From a checkpoint of a small transformer trained on Wikipedia.
Size: vocabulary 6028, 26.7M parameters.
Architecture: LayerNorm before each block, learned positions, tied embeddings, normalized queries and keys.
Training: a variant of Muon for these matrices, 574M tokens, 4381 steps.
Each number is 500 + 50 x the weight over the matrix's rms, rounded and kept within 0 to 999. Layers, rows and columns count from 0. Numbers have three digits each.

# q: layer 14 attention query, 320x320, rms 0.162, rows 0-19, columns 160-319
# k: layer 14 attention key, 320x320, rms 0.165, rows 0-19, columns 160-319
q0:422520413577557503502362448478450591476505506572473511530436514459575419419521576477600545548507484494542546537437539504613447568422525433488505515629402494444589455604453521483414585500467516541536556478578429482377458492494451562570467481487470505530525501570517566492478478516490572435483516577430509452480573529458517562443499566499495426513518454504511498434529478539469475522556579518512432549621410456498535504606519436416455537498510509455538438463499492563543531459579567
k0:556524453531609564489459412568428523471517522503416489555479507412492472410545575383485544492530483475441539572549548513456501566573500488538458507546471386464552482436569576574516527409432466440443471468558564487568497483571449526565517483448465534484424462480459524424587478524482621437443472518435557522544501470541472574537412558524546462537451576420501483516565527464445479547531427526483512595490430510494498512617456505453451540479444539426481518537552467513501445511528517
q1:605550493523424455504511472542585483613410469546462493501447530451477514491547423516513543463442500586510517518543510541479492528579514493414528517492497516513455518480578522469464457534569521465463504483526384519423537512515509578488485504480595562435463413377508509434482426447585456555378527612527479510443470513499571630480394472502512425581501490504619519509470502491558444596423512518448527427511563454568501521473451529462508465440523473490530494538530480477564542484423490
k1:566571498571434573606505531502502571467487463534439507553504491480548641524522438487511449465522567443476536575504491539465485508494489559560488473422591490424431546515503527446421473549510548468469543455573543444467529572493477510499526475415524526582457533502392446458467510582512486538433447565430471529566423590534649595618431461502482473472476477514507516457439504473482388491581502524446457426496506525612548472488566495545530480426412531526484499516405523468494459592537525
q2:490588395518539439571464479366530538550586615583515411438535513466593407495508529535472482526501516518402459609486486472499474557471484530467534430520516500477559485460544438535430474478547453418490495494511490456517614452473508501555506495507464618442539527570450471456462423539477473529480430504519487478498472552450453525537573553496463491516524557445507473661512577493433465617430449547504588554508516451488486541452512467532546569500423496536456507532448382576610448477487383
k2:443524446485557517480447424505539470512555545566486476540427491440476530495652514482462460579522470525513436561538438432491417434430460495430514574490529569587507500551463473457418434525463537547537561451562493450389575545471487431513529569435483526504507583520447514512525517483516528464483532550477477478546499488539510474554508556474430527469570433530416496561528467473444540518447507471469529580590448439524526493563448434450367453532499495566529479492490397545547495499519406
q3:490532489597501461459452556469486503591437500510537478444412493511558544514510560523488569438562540512466486436464506564474534489424525530466478528476518563496509504479523563633363478453516459534542503416435481438565474529563525482482489474487480425566565481519508489459463500522439484541559553514431416464449584540612424366553650537565496520488555512420508554472454540488502486500431453638458515534519468517496505414474457582434562467452553527575580523479524557414608478442514482
k3:530426522545471590408523487488476418489512525481434496389498611528545530472545432452513433380448507513525418543534466434497584428465505555462522511499514504543524512487451539517567386487545500611547571427465467510409477516489424449516486558431465544426428567424404484491526482404480540495429539581465444486484571457476505457586439443562529445445514661421541465420430526568579459481465496464465498581486526480622486461502460449486638614438620441565493517542593493521508460522408488
q4:461529506524479465480537415508503482440498467548477499478511490510530510476443470440520608576602523420516492431588503433528471488556455507465494553496464513547476510438411461552495549504494534503386417434492450475439564479532526528487502511486460437603507507435587502509491473503529467573427475539493534557508509528517480521534571433580481421478413517515590524505475449522500463487479480542559492522574514602476447500510553455518532515530348469477583474539441581533546439479569506
k4:384509453483446520507463448394417478551506393567510474518464419437552509577483496483498576490571525424482571466508510485511470533559494540544457473501405530546510506474404500517545476500480557438535572511564418445437542486503527472560513564570489418597553593502519485561460535484614544540514535487520459584369467489505596521545406450477491583383500515517478491549392455465438512391525448647496534485509454505482517498484552481397456544469492572482459527499488514466555456490502456
q5:483487520502559514536472491461513526510460527451407445538544524441523484531448504524500562440414535428412569472463463438462484473514541472534542466443461510415552532593505588499580489516498510525413546473556537544527470454491491458475479567526475463429490498573501513564467393507569402541466460427429448465475481525538467544520526434492508455573528550481477547503448535501597548585442551461541484524496556466523503527525429395436432543560526506427626462535478536494477466514450516
k5:483514479543482553508484477454521523560460391564445441521548513530514532532516517535469550486482436532411512550497426438477504542538512492489512487468540497527534537574459576604515487442463552529509565537486528459512530557527523456539496604446488587532455541458453363455511512441471424450532498538447496528384432468583451520523519513559583487511533556483461502471468452475528484558414554436413504490518485477477436464520489428434375522514542496431483569458604486486522465398516542
q6:539492505565474456503522528482445511534584557556529406495447548481558469535487357550485582492561467497525542594408390490452491527502450501501496521490559477412511509638452459505501407489533510472417391483501421502532508400506513465521580503498491398520582511544503432422479446382571549430476549551538473584458541427432466538497521585535540467507547516608526489456602448472485443512445510485462513454577462504530455515455519530516603523431453498523594459479423556509538437414563605
k6:662516493542580527486439503435524554593548461573494438469424524452505400599535386616502516574481449516449426514452473517490459480565444476447510546447446491519542434478543519517466402494450440485523491532545497529568423448486558554531520467447632526542591494565426516518439470430405687512549487564534459534558581474432547517464386434507492564536484530520530425553565374431539476527475505531504444378488481452477529453487511553429519565529486401468552578566425597532532558489588482
q7:484476534449580543428585501438504430463524510454448471533491490456536478597538516456453465458504467515479517457489461487509535502434515468485477603506473552610501535478561472538513456537498524563477520439471515439493557674544475403483502533485497491515494406475484562449468543504352509532483490518501430546530511434526537558466388509470514527449542479493548510547609457553502415502498484370379577456555401541572520561506552506462420469460526474536473560410506594494606484526491532
k7:443448505479548542530478442469582478545487571446532469608491525420482541552525398453509511536435461511512548550543509502550482495527565450496465519627585431456582464524519447526557525477481502622523484482363628513568533533506484540486547535438451495356539471425440504572472451489533468514510525495521478512535518496462463486521428454474484460513498505529504493428420563542494457469568425469460577509552452480516524554406508500466510483457524542567546484472544525487488381495463521
q8:489450505616542547513530524587432395495512526419673572504558492435488477485558581572452596482464496459519418504451526476438470469459478522505606438470507483463503522403362513489453549476511467509493534502559477545490483465439499516464486562525563510410493531606460500520441576560483492400522538480483449528485462431428547519499566490388524528461491463519532593493481533486417564531477479564453503490509539490464550523459596440512492556517469444503475529468549471522442421565502581
k8:530435487604503489490607492609493569503593538367550481509635634605468438489531529531406450484524523434523377477424497483579491420463566488542495578523370581459484500498468538528578475458462540400551465572415410415440546492460458480609547517446491485507485397477565474510548539481557585404513437508476533486512606519492481506478499568581479545502397440459512695565470442473435513444420559476495516472501531444465447561402537549548547452503426507542479501551546469481517454483558464
q9:495538537404540420447479448489447501477519518384472482522562558569486596484497519494448536500562574529510535525526641491453420524491442499449587517496541461536472462512449533395480470518536520478466360551468508468522529483478544416430494429628532527493529431436584495524487506513558536531475536518527351544542466466462421389499461528444515479547462479487507533478455509534604491535521528432493490557560615609442516531560472498499505499513381482505431414554431464500546455499520503
k9:406508546491572419452472578483552551518481451466392523506558454598524514580409504564543427506480594450435578451454528465544402465497504483438495451552429504526519541582433542416518491574420494558526504502561417535560493464486509473483486535571559486517529546498533538473475545382513500455511482390555455518520417462404449453399554551465436538488564560543481605474433573502542582505419598453584501411556511526437538496526463460470502494411493540361524557508548542502536475527493450
q10:461513477451500443521526491464461481547425467466546462439481447480558507513456489500503459515566439500413517496509465591525505536452547530376554495477438473520564522524499460548498531486560585504386427538487455567595474538449478502601538443600547450563501535516514466560480475510414538458510505468428445495487594407458455566554636467440515464508551486547526525532514457476445502497443446567547403497577492472512466421390455416507536474567478459494488463503449515604476443469537432
k10:521571489509514444521521525528570509479491478455476416495422501423478447461553330535403480536460543443449484429442569519527409533477500443435478437539386525499536446616515361545449501499468577497492488554515589534491511542507585579541503541500469489505461496406454533671492545486500620614433456513512462483491517559496510621529488431414495529522512623411553606518549464536463600500448511517550407515510494510516524464498527531586640496530501499548486481481445496449502460508551431
q11:513552500496557415539479439483515453511517478526475493522548512503492590487383525536525464467514567466524542546469504456509507481505460416488491501443404514501419553506551617426469489440523500568500503496534479495449431475458555561569602483588607502456449554538514486538553558503534558467497505452395579545415539488510538425538465486517479478570509478450512513344440567497471417461490477604471508550564517514472509512490431531435580458470494492484496515548549551470528559492556441
k11:478465401359437559518488454534492461501556532547496523420418486516475552527491476597476371485516563452485483489530558548453436419524557530493522549507482624494478504522549409463588532466495488487553476454646514610431546474489615404404551563522568492521459427439468477589491492551540612480482455467487458527448483553487513422467518542395495481574458425553549555301443538490453498489538525491467571507471532489508496492562509520482439544527535603621479466590539567468500590511517499
q12:470394527486477489533484394561441518505501457447520430513422524436442524487524418409536467500470535436579450538452500506512465513426553404445487426469501493415519413402492471435599607526538546523536570531510536453529536489493512514474577459485623613444453500518450446552531562489454551475447468472530469530439511580499432603505464471497528526558530567520553556453477474573493543503556564529400492550462488515553463462493471539542492443481534434496397554547552507516561489570529513
k12:459528482499446513594595497487507520560410488494445507508426538433442450493462552571593495481455540479580620472444459481523641395556437445311522487450535473432544440478474467517523542439518552543509547438449517611553511532486479643476491484425543547372497509425498557484539482534483506544521477499484542509492547478515533447497535534482428505508438553389573560520596493497515406535479515467603577533548513479521534489456443448403606467413521523458520467533516539399462499548510538
q13:406443544381508465404532466553468491528543466471568562498412512442454489586525583485497500505565461457444588557529424509513506478540520517439431543568462535588530579511580444502484500485569473440517474446484494457451424472412476476588463499526395469542449530520581481466514411411471551577482551496500453435485532534479433474505415423582497490602468521484458422505515513418513471487496489604506420629481456466497494539507498613539442450414518521425448491493434410474522488418493472
k13:561520551464552557514473502519444522483519517568566510589476480430436629544451491505596547487538572457504513526560454571525478617425542455538590480483573501547520521564629453511590507413509483515535468407491519472451564464503371447514617465542454525525320480548515522493451483535385520628605587396461558390527506559431472492570535442528473472498548522509463473546448491497537498506403559514482544534498574435467583464602488436532456538430523499539436450536508473434459496462532500
q14:445476489427537453494520510455533519507493425545469452549540560478575550589431462516555503541460634482465426478532536458436453500508445522504526460543431566512470439613509560521551554476537424445461484602447478493490562522462559576447502520399562531453501494505393513495535510482554407374556511496454430556501514451566483563574486577530576439480462510516442524507505549507592463485466442484492408559441453478503487454533514546489433481528507485463576473506446474507505490462531513
k14:493526533487408497500459503500544514554395395455536501501423498500551498608464491481487563598436537541479572529502597556411531464606474524449531518560527466444561398503531420456483491551516505537508515552470482586539571553511574457488539522446483452512546492548413456492484505447454493484520505539461418451405545469583538386442548562522543454583568432544506533555532441403464533464574432520532510558540474518437460470493396560522473430517576482550489554512505599578509498423510516
q15:474533494503502479612465501504503540494539493486572513562527591451509574440546487526534548438560491498482539592354485514502565527455597477456478537536536515532450464478490516490505504481597541445519522384434432426472507424523548514492472552484518486497543556459471610458559511508522482553437507528424453465500564500446546518550513577490503566532496492508439492446548523515596496433563377565597514443483515541514489428574466477566545458571562539467483498491448479551526500462524390
k15:453492553477487452504445451443481532447529424487486578519503515459583421450553515504398454513536500558490534453408499516439504473544510510562488560481497569582569472423606529464453510531512523492545491524464425506546434517512471412537553524553550490484482499489474459516513491443527581524455468468582474465394561557512534602445482457527522560550477531444482471528490438517416530567496431557524584574453544457503459493540483451540501489555450462470537469516504483488488446478578423
q16:561504576421532543535460479588411543508444545511492474520449509515489478522470597582490457498588470450484499584547446433429468480552467592500501420461467439439537423424460456488496538471459465552515563473509567528624524542474541485550497609566527425537493498402462526485436523538408429491535569546492479523468527500453473522406540550473461598507526533536471532526523460485483495527460546375537545464449477484503483404500473534532459520522404564444486487502578484503638562501510521
k16:520486469405584502440461425490548378515462564491584421443525551461458507409475419571571496414519479469505499488568425372526478565579499458512535401483478553482463532574463561489525465535548559558588538490400461487562476469488455535535555507551531562530453454637491519522515564464526469517466543574511495581475427573468534476561538444472520514519476531523461667598454434546478479488478446451437385575471547456409526442523441543529479574512605432515419608584576495455556436419469548
q17:526506470493502612541493460495471433501455555519579529534483497586498526475470467606553586521557498465475507492516553426522498529477500450518432504436541550462490620497533491548544473523527533507444465543478561407470434381446430526424537474473482469460529467525544475530559493552491460463500523510432569553474598413571460476522541348447501443516536509544492423473565508469571484573488413519392509462535482540495515467436470561468533410586462460569522458540549610483490453531447515
k17:463517505516540422486531508402456505402518478533502525590553493478632481554487559553483441587513538439487499584343472436485456470500563494431529596481515487483518457487535519525442502531436548518501549430456449398485490562440484484537530503522555510434590476509530420477462439517538443464560516536492561546528520537550478488473503449488468478455511513537466485474400461494435453520378410492574512432523507567508476523490442622544489409506459544587499444461533552547550576514453593
q18:433441517472444612417685481475525487479543362468625470555428496404529481494555494479552537473559526522470575452541495623484465514551464521467516515541540510475501474392457510450432419447513510529565581443516550446574539525530531433448518527435492528530460520506535509514485569533431510596526570472514528420563520521440451424418386604501551477409552519466492500584529441493462513447543584439467636491530442448496542421494634492547460556430404519500480616446483496577492429587470458
k18:413559553551528577470527489393503410439531442496560416465560494508491403545464463498470453547612554457490515392471447556629487562391460500495502491478492523464560504455495501468403474539560558479591494565462443494505375461573461497454448524439476437514478540485522532478509559559535461423419522563451528534540416539562486501524486500505482486416555594524490391426547509436488488521492588533426543575471418530541405589472591509444513514491446510483498425556530552504584466640406453
q19:530391550390452525502477463535525506599481478527475495395449542462529499518505476554508548506412440509502458527565533440449502466452596477583531463625490543480367403447510562530519465605497556554542470449532460587519578532494547566474525486452525432541471416588445428543495507487538567438477502478379464490496607417494524515562461572535544450556447429428543478488577523449549554501476511479566534449474455510452509539609412515459523552448449447458522541510527543549504410565525486
k19:494516533415511405557479519450591508529552417588377495439530541494470457587467422506443509489446484478535507517496546516474444500458496458493466579520522568512444472506511449490536478479460546487535350469498404488557609465540537457431539471418455394615484442548422499502570445516527539476446521408521466569430523486401533542449590575531473531401532557506524434457536502517442476452515474502619456477506548443518451548459443513508455492495573524408537458511494547514537594563584490